Weights of a small transformer language model.
Architecture: LayerNorm before each block, rotary positions, no biases in attention or MLP, tied embeddings, normalized queries and keys, capped logits.
Each number is 128 + 24 x the weight over its row's rms, rounded and kept within 0 to 255. Layers, rows and columns count from 0. Numbers have three digits each. The size before them is the row's rms in percent of the matrix's.

# k: layer 2 attention key, 384x384, rms 0.0596, rows 220-244, columns 0-127
# q: layer 2 attention query, 384x384, rms 0.0601, rows 221-244, columns 0-127
k220 099:120121126144124116095146132178101129102112132104114112133144134116128120126142095132132126120098095118139124143125143164108107144116127123154131077156133176102120081155127120114119140159158143155139153112086132114120148146144100137151083121120185113114156120117142131119095153146095102097134126102131116143136086132134124143153132126143090136090140112110091095092126165155160169102169
q221 101:106127094132137114112148145136101133130183123108110098138067086125126118157128099115137160132122138097106130156166149126085157168122102143109141076144153094122122162089149113097148117141153153080135134150101152136098121105163129115119098072128112143168132125118118136158121150098105143131151125090186122116138113120088152157163111159146121183122101118100146109107127109134151130124126
k221 098:103107173179065138174134101149138172147135117143101134120146125109131175113145147104115161142116139107149135093121151094111132154086134159139134120161146147126105163111098072128110132180135162073138131129128164097098081110098156095141135116122163081113147131121130076148142081151105111151093167130125120132158147104161133121095151133135131129196153108134125183114115140127163109141127
q222 111:125084134120116100139066117144138113112139107110171106138138137147110170129109135159141067134122096072166140124128135092137136111162129145114152137141128105117161116140090145092150112082179106155159125121141118160143087092112146144126124134114172071099133124137133153165120105124119146091119084194126107126147176107115147128139171150120117080116113148156184060098110106106110130147126
k222 089:136107161083108135138127154154150152131093127122157145105120083119119127076137127061107112118164143128175089128125140116143148127117158139119144123137122133124157115141102142106150108107151131165129093137149103137143124106135151164153148104138131109102136171104129164110129133128108133131139146132125142100132093110148123077073096155109161157103141133134151095127093157153114097098101
q223 105:155156121121163117120151106112094164120112125144150123136145133111151116151113124137154109108164146172129115156131124164100091113161164158170132123132098134126169128152124081128108095150114136082173145128122132133089153131163125162160120122116103135125118144130142118122135156161131135082077183084114155150153118144139131136118112063119113121130139153116122116158098132190139135149105
k223 094:150151116164111137158143133143150132118172135106124140140105119113126071118127135113153125122140103109145172127140108099182081082146143141143126138108138077148120149094130122134106153095134130150126159113160121110125085111141160097121125131106128133112102136159162142130154152104145116120103136095114126117141124132132155134108125103169110117137146126177114163122148089139135123171186
q224 100:151172090147134141126156093133091095143131140174112116160135122171127134130203126121144121145153136165152084073141152126144120142131157104168122148119130148093148094124156112127126085153173104124119124148137138103100127118134141105136146113124157126118124162175130162138096086108125127131148146129130137163113155164095106122114090126138112145089133173126084154129170121144103113137143
k224 089:162092078157152183116128124093077119121147133138118166124141119136103111144122147089144136154079163140172175141079114128103136163112160129119150092132142114132137150154142133127136154133129155104151133156136123131151098110132134116120104101148089158129123122159155135130123183093191128130083160107139148110143119151112136150142131111136115149181128131123068137131172093106163141118109
q225 101:105069179145129127142125096100135117135127125106118146109137140057157099138153156144118112127120153134136096197177125051103096143113141121149114113113120119111138135152088099143126113132097116113157081120110108097176105090165106154134141158121126120122138131138152149093088165146128137120088094125123099142091188126143143114170113140148164073152156146130124126121116125089144136119126
k225 091:103099152152127092145158134147103116114095143136130137118136132137146113129109101118118120131168123125101139120102137149108170105146099094123154131134154147112137146108107132109127128110122130107139158064141126137150137140123095092151172153131086116141154101147139104125119146097135104130105146123159076135136153136148083140120102109112109127113095137156171108116133080137160139109177
q226 107:121141091112102117140137116136123166164118121123131130107058144155161135126161079161140140147086161175188171073131090166144128145136139097102127127125098120141137187129158130131101134104105207175130123132113158127098161134149097134143113153118143145106140152148131158151125138128118139092141127154133102135165137148116119137145094152079134125126151118178098160133080158166126172135141
k226 104:144161121152103136115112120147105168136116129123135107146145129120112138112129087110131152159109126139110171144131132132142092107093123139163114144143120089097102114170135155113111117112102139175151129131145112102158110131136119126134131125113130134093103148100185090134118136079136133151129103084121187121132121124108171143195154116137055123114139176133087139104098113155126147197136
q227 095:144126135131146146128120098092145155148136131137120170184140110094143092134141173118121118104116156121143167133163133126086160101075084105093092135104132133099090131145118102107120148095099104124170109161137123118150159118101144093103089129125084160104139090134120162145176097123123144123130089116091160148148138117164140133126154145134123111180132105124161128137127110093136137132123
k227 085:107155133123125099101148128131122134091111105152144145079104123187122132167103144099153146132151139117100134075155113121123148139114099132132087130131086132117160176156112125093109104106118130087091140160124094134138160117192145133130120102119142175160142136127134137106112113108106107157121124171147131133170149148139158135144133096107130109100118108115137138159147157102137146100087
q228 094:187137093144092140127084124163121118109109120156105131142145145125129125125133149129160077055166155155138116134125163122171144141125167122119186172123202146153121124142179135165139120155080176158105110127154146120128153131125134109108158118159112101117148078126125130134114105148095146128103096130099103115125102124112110133157141151143117108106173109131123115133160153113136166152107
k228 096:096166122134126132148104150092134102122158120121134133121126112110097185139129186177139120133112072139148125111104135106171141097145147140091138115145128105136168127134109136124148143128100130109137147135089114162154127162154139148141135174120156096169137150145179139138129144123149139161132123113152122140153062167127187098110151090112106134113095119124152137159153118149097136142137
q229 103:146117100131110122146110101112128175141101126113131123119128118096105103170116083142129142177188153170140095189125124139092124157099111164145107103152082119172128129153091097108145190120110147108156144117145131193108148150131171108113153128133126200154156142099102108134107152149114111090096123107120127152107125108165076141118113143136104108111159152151149138147150142105161123121149
k229 094:116138107147117127138119139158120106144177172162112121128143185128117139138150103133146170120139140102129143106135193105141144080163140131120096123096128129171127110104119170146104120139089124107160110106172172085139126128108127117145129144126114135130101136116127139123129125063129132174123179105133117148096112161111115096135129159122096118132110172120144138069109109115150148117176
q230 096:166127141122131140143129106119111164102132080112094146109128073105121099116121116119157127096116111167125108167122117133151149126122104099142130141134160097135122110110120140137119148113114137116153172124076095141152125139139146112059157153125150136154130090123134123137107123114157113164118095114106102086153104114149168121170133145111160126143163132116155160096114135127115132136087
k230 101:140097139130095116129090160146149098121144100098112130150136113101131151122120072147112119153125119124116154168118176099157098105121155126101123127138157151181143178111079095150127155132140173125110146111136129105147103075138125123138126154119079120122139167143155134116139101138112140137148098110093142143122112147143177081132142095126085173164133165158155172157098170087108101138146
q231 102:161111149085127120149167156121143119119127135172140088153156117123117177137150106109127175154099118106125127093128086122119124150091107111140104136132140143131142137125132127117113131129146141073156111128125152157135128130148158144130093079100142109149164155108135078127123154095142089138144122121124124101082126141130119139107158146093153199145144169076112116104112115125166159138140
k231 086:095105139097141113123069134150139107132148144117124123147132144112157151113151117158188082152158147144142079130139121144145147123143127111127167104164137144136128120064113085114166092106130112120162111132080098152167134136077144131138133132150139113139126139120092118150139125112099119157107155164129137150133125155058133114119120121130160058080122112127185105163124170123101156142096
q232 102:093127141147122146144184063122142141087097113134102112137115137132117088126140155094095132127160143186123111144133114156148147150132127123126096150142126171099121148065160152118156122148123143086149142131135142127154121090136141086128152131137152154131094107152156148088104142087135123120147142178119143105128117121100130107160097148115107135110147172121139172117116127106129143077119
k232 088:147162150095149101158088119090131131130103092074134097121140160161107119116084087160128100139103168132160120124135121137149148115151135137153112138149149120131146125150148093126106138131125156121114147147114199138119113094163126117094169136099161136120118143135114097145146081086148172103123125134123166146159104142121138109144109132152140115117163115126161125136121098132126170133109
q233 104:132152131119147108090164119169121149130142176102132125162137136139137165177157113125139169111112145153124159142098151129124104127162125120145136135176106120164136127113142151120163098160147144140121102143135111101116136100181140118096139119115131113141115136148163149111116122105114147140142132149114165122155150128086147121163179116110146138111135068134066150143115148130102128080121
k233 097:178071160138114133183109145123120102129145127160151124147132165116150129094125138143162090121087127179160121165150094089171152164138111155136124172162172141072063153119144135112132147117136158133125125106116163127139099114121127120092157117156094139134139139111092128145129143146130130138118166113136179145124152152136099117185130136159151183120128101131116159103134167086107128148101
q234 103:159133102128146109074147107118125150115100146125149090147130075161148129123115152099112117126154144111128135089084143179129139150169103073121132134162117117102086097094138180110117141137139141093186134147126091092127127138125179101126087140107116140117126116137111147126134149144156136116188104137148115112118141111080118148109125134153119099134070137089111159152151149129087097120156
k234 090:151108110123161121120127136175111098113175135136152100094099121071117105153146135154071139147089115126129100088151086096094166069139153148122094121152154127157101143130084146132156154118152124136098112157141137132143084129155113158140143128107130162139137161164108116097096127115123114120100087140159146136104122127107118132091133120099119108153140131139093137138151083113174114174082
q235 103:155076074164125138106124133123114114136137154176108139130129118136140133128108187164098123115148131086070140125137178138098125118094129088139091091118154151112122101180147127120135146112141132136104109081126148116134126137137144125114124174113123133080133161115097152103149098160136100071174083148101127115176070122129161182108087190096114117137101104135144117135118128120162114157150
k235 098:134122140144117127151092138134159104140178156154173148137105170094113129160162106099163123125128109136110107098187184133117157129145105116082112136130127093131133140147140125114124129155116111167115119153121146148119102108110125098115101128124128134139097115178110158075111109151144119110146126149124172123117118133120138154122121139101132179128096102112158113107132181132155149125112
q236 099:136097163159110135132161135154135151128148119140128161111140125097146106122112112138136148181108122162118094107136091132096104165129123102097168128125132144097096142131119130139110120109094163144120158147138134178114193126142170132078122149141111108108110165159130146088128162097180156166123084139101105142125105097123132116148134150131109195115133153127148107122118090172153130111143
k236 090:110147127165128136133108127110139123177110125054111125140143145111141145160143122132117104120116105142105122167124172148147113097127107119078115100123126150135072090142146147094126093136120117136118157119139163098137109109133167117125156119118168123075137102096146081167118143091123137115101132134144161144138180105137151099122151127111079137074116163109135166136109132127149144083108
q237 096:138135110141131175135127121161118101102124155124089139148145154076126137118102129079134106114141140099119130128148137136134124122100105131115102125106166154100104111167119096140150141140141107105125140152149107084094105118109138147139133130133156127117147121145132116125151129179081162174110141133089101160130208096126152184127111178129143066132157140105160122113155126101187112140093
k237 087:109123123098119109112150105101128130155134143133121138123143111107106179112141107128160153157144108156104167132106097121146073130131145112142113114120130089145108142111144110122152161106122115102142138133117119092062099123101134181141107124116118092143109106149134129126077090128103166182126133124136138147153121154128140107119135147116100068109116158061103107127135123172101176104096
q238 111:105147122100096125143123142124136144108153111142100117136102119068119128124119122151125156108140086152149165117124124118141126118091118111113122093113103087103095130115115093096167143124082138117134143142104147181110133108176106097132069140140111104153190055139154087114160089110098091094128078114094128107133161117121112131124127142161174153113122083106143163080153110105134129155114
k238 098:122138141127136134171118128121118143124124159127130133126096101097112140082119120116142142089118119128155132124070110123101130106126081088145142113164141162113120116113118148174100159123115113081206157077194139094106101107098105105094138141104169138131178173122122092122114091155143165157135107091129077116117119138132096122103103102112104070186128135121187130157092128136140147094076
q239 097:118117126086106107149127147109107120122130151129118065118149124082139119140132150156097156109178115071150084113147151132155117094079109135135132107156121153135165126177122129120129141111143094132127098131103168186098132156127116126124126141130126097121139124115148116102134099133067128121117133152108104174125118130135122081142143136108127134128140115104108116144087143153198086159136
k239 091:137149145120121120116142095174084126157145129123108124089175155145112169123146126125120138127159119132137145156151136163139118157168103130127143109139093102114110170122173136135127111109112148112155139143111052144121152143102117155147141126116102155161129116117132115152114170090162114155149142095119109139122112149123105149122101093114114128107146161157179120183122135098116153142144
q240 095:147180108133154124124103140119125143140158145149110119067099151104106147147116160104113140112129077113123123119141126106149078115099153095139138048128099133144141072143139162171157125143137128125144097177129153138135155116135102152103094103119165144156131150147136145116108137108154142116108101097093148149096168127155120152135074148124160138140160131161133141124135126122175150134128
k240 093:107097190165084178110155107127115118116145173138123133139090142138141122113137138143131123143101105108132167121120136140121122162126148140132122146165106117096120115108145100118152107107139121145150125054159124138094148125140083144163134143123143086134164125096107173139088116156123155135137127141168094137122139135123121182083143097142096129136122113139132117114146127121103159092147
q241 098:100181137149141145138099190160149124158138126151168116155112125166076116133124136117166173132139081077167140141158160161146093106091139118119126117104136115098189145157156144123145112129119073132131128149146093138113137137126162126141107126144135106104148127088142123121156102112138138119134094135115112138117159141145112146131133117086143107123122109097133123121125124138128125165133
k241 092:156071091115129145168133116172102159134126134136158129141125082138137113096118151102135136096165160109142172137131088138128134077100146133162156120056132129096151145119099158149113141112179143149088128142182109079116188134145125103149113093081120146132161127127161093110142107144151136124125109083125138153121086132120116104108126156113085121199126138152164099201136115097150123129125
q242 098:172131091147132109095133134140164071136100102127135095170143110139094134140086141139200130145117124115078126143138129163102143174107140135141125125135141152103137125137118109096131120129151162136117136161135136125119136109114159118111077176099166145160123120133112115141160104157128106152101161116122189093091135149130133099111122098117113129147076139108167136137159126138133110128123
k242 098:138150076109146156148158163110117096099102167104128147075132152128101104162160158084101150064165081097112126084133148152086102098106121081133112089148126164117133122110115108138118120151146119094144158178101140146115097138126126168150124103147158129138145096109128109150115125107150157110113133137099105156118142117124123126077118152156154133113168130101122075074176115167145121146102
q243 103:112139135134115132112090168120161143130095119128094186159144136105147143105113137115122122140144107130148136151124130128106191145125084130116123141142123130124165146137155113158099103119110136144114158128075178124134129130080108133131144121142133145128104129116107097149114063158147150111117114119090125137124077119136133095100128160131122110136155117131142105069113091093141175145099
k243 093:097165138097115086128123114089155132155167135117107157131123118131104162136111152092109130113127155150120140119113132148154103129182094138090155104154129133121128076139135097114151134109133130108137106144111116112157139121169119154119079103148098135139120099116123148074102109122132124114171149141123120133117102156120128108165134108122085097117140117150133147136144127111062114114134
q244 098:088150097184147122114089154126148143119138090155132129154127096121118139143111124153116141133155132089136145104120099105148141128141095135124106071140147117092113124107145056131135140108122129107103150141123126129138106167094103133145167113166208133155112106106084158156126108127111142129083153163168094126100111155122158152126139144085139148133100077124176113115109117133144170130095
k244 094:125139129055126142123131118132163115167143102184063129131127168119099127106175094111097130099113065142128085134164087161118124109117122146081163148145109142124129147111073156072121078131133106180122114162144113113134047135116145137153103123122082096125120163113137096136095108154146125141163123114103111130122156147117111107160091113133145122144139125123126163136111123121104129156107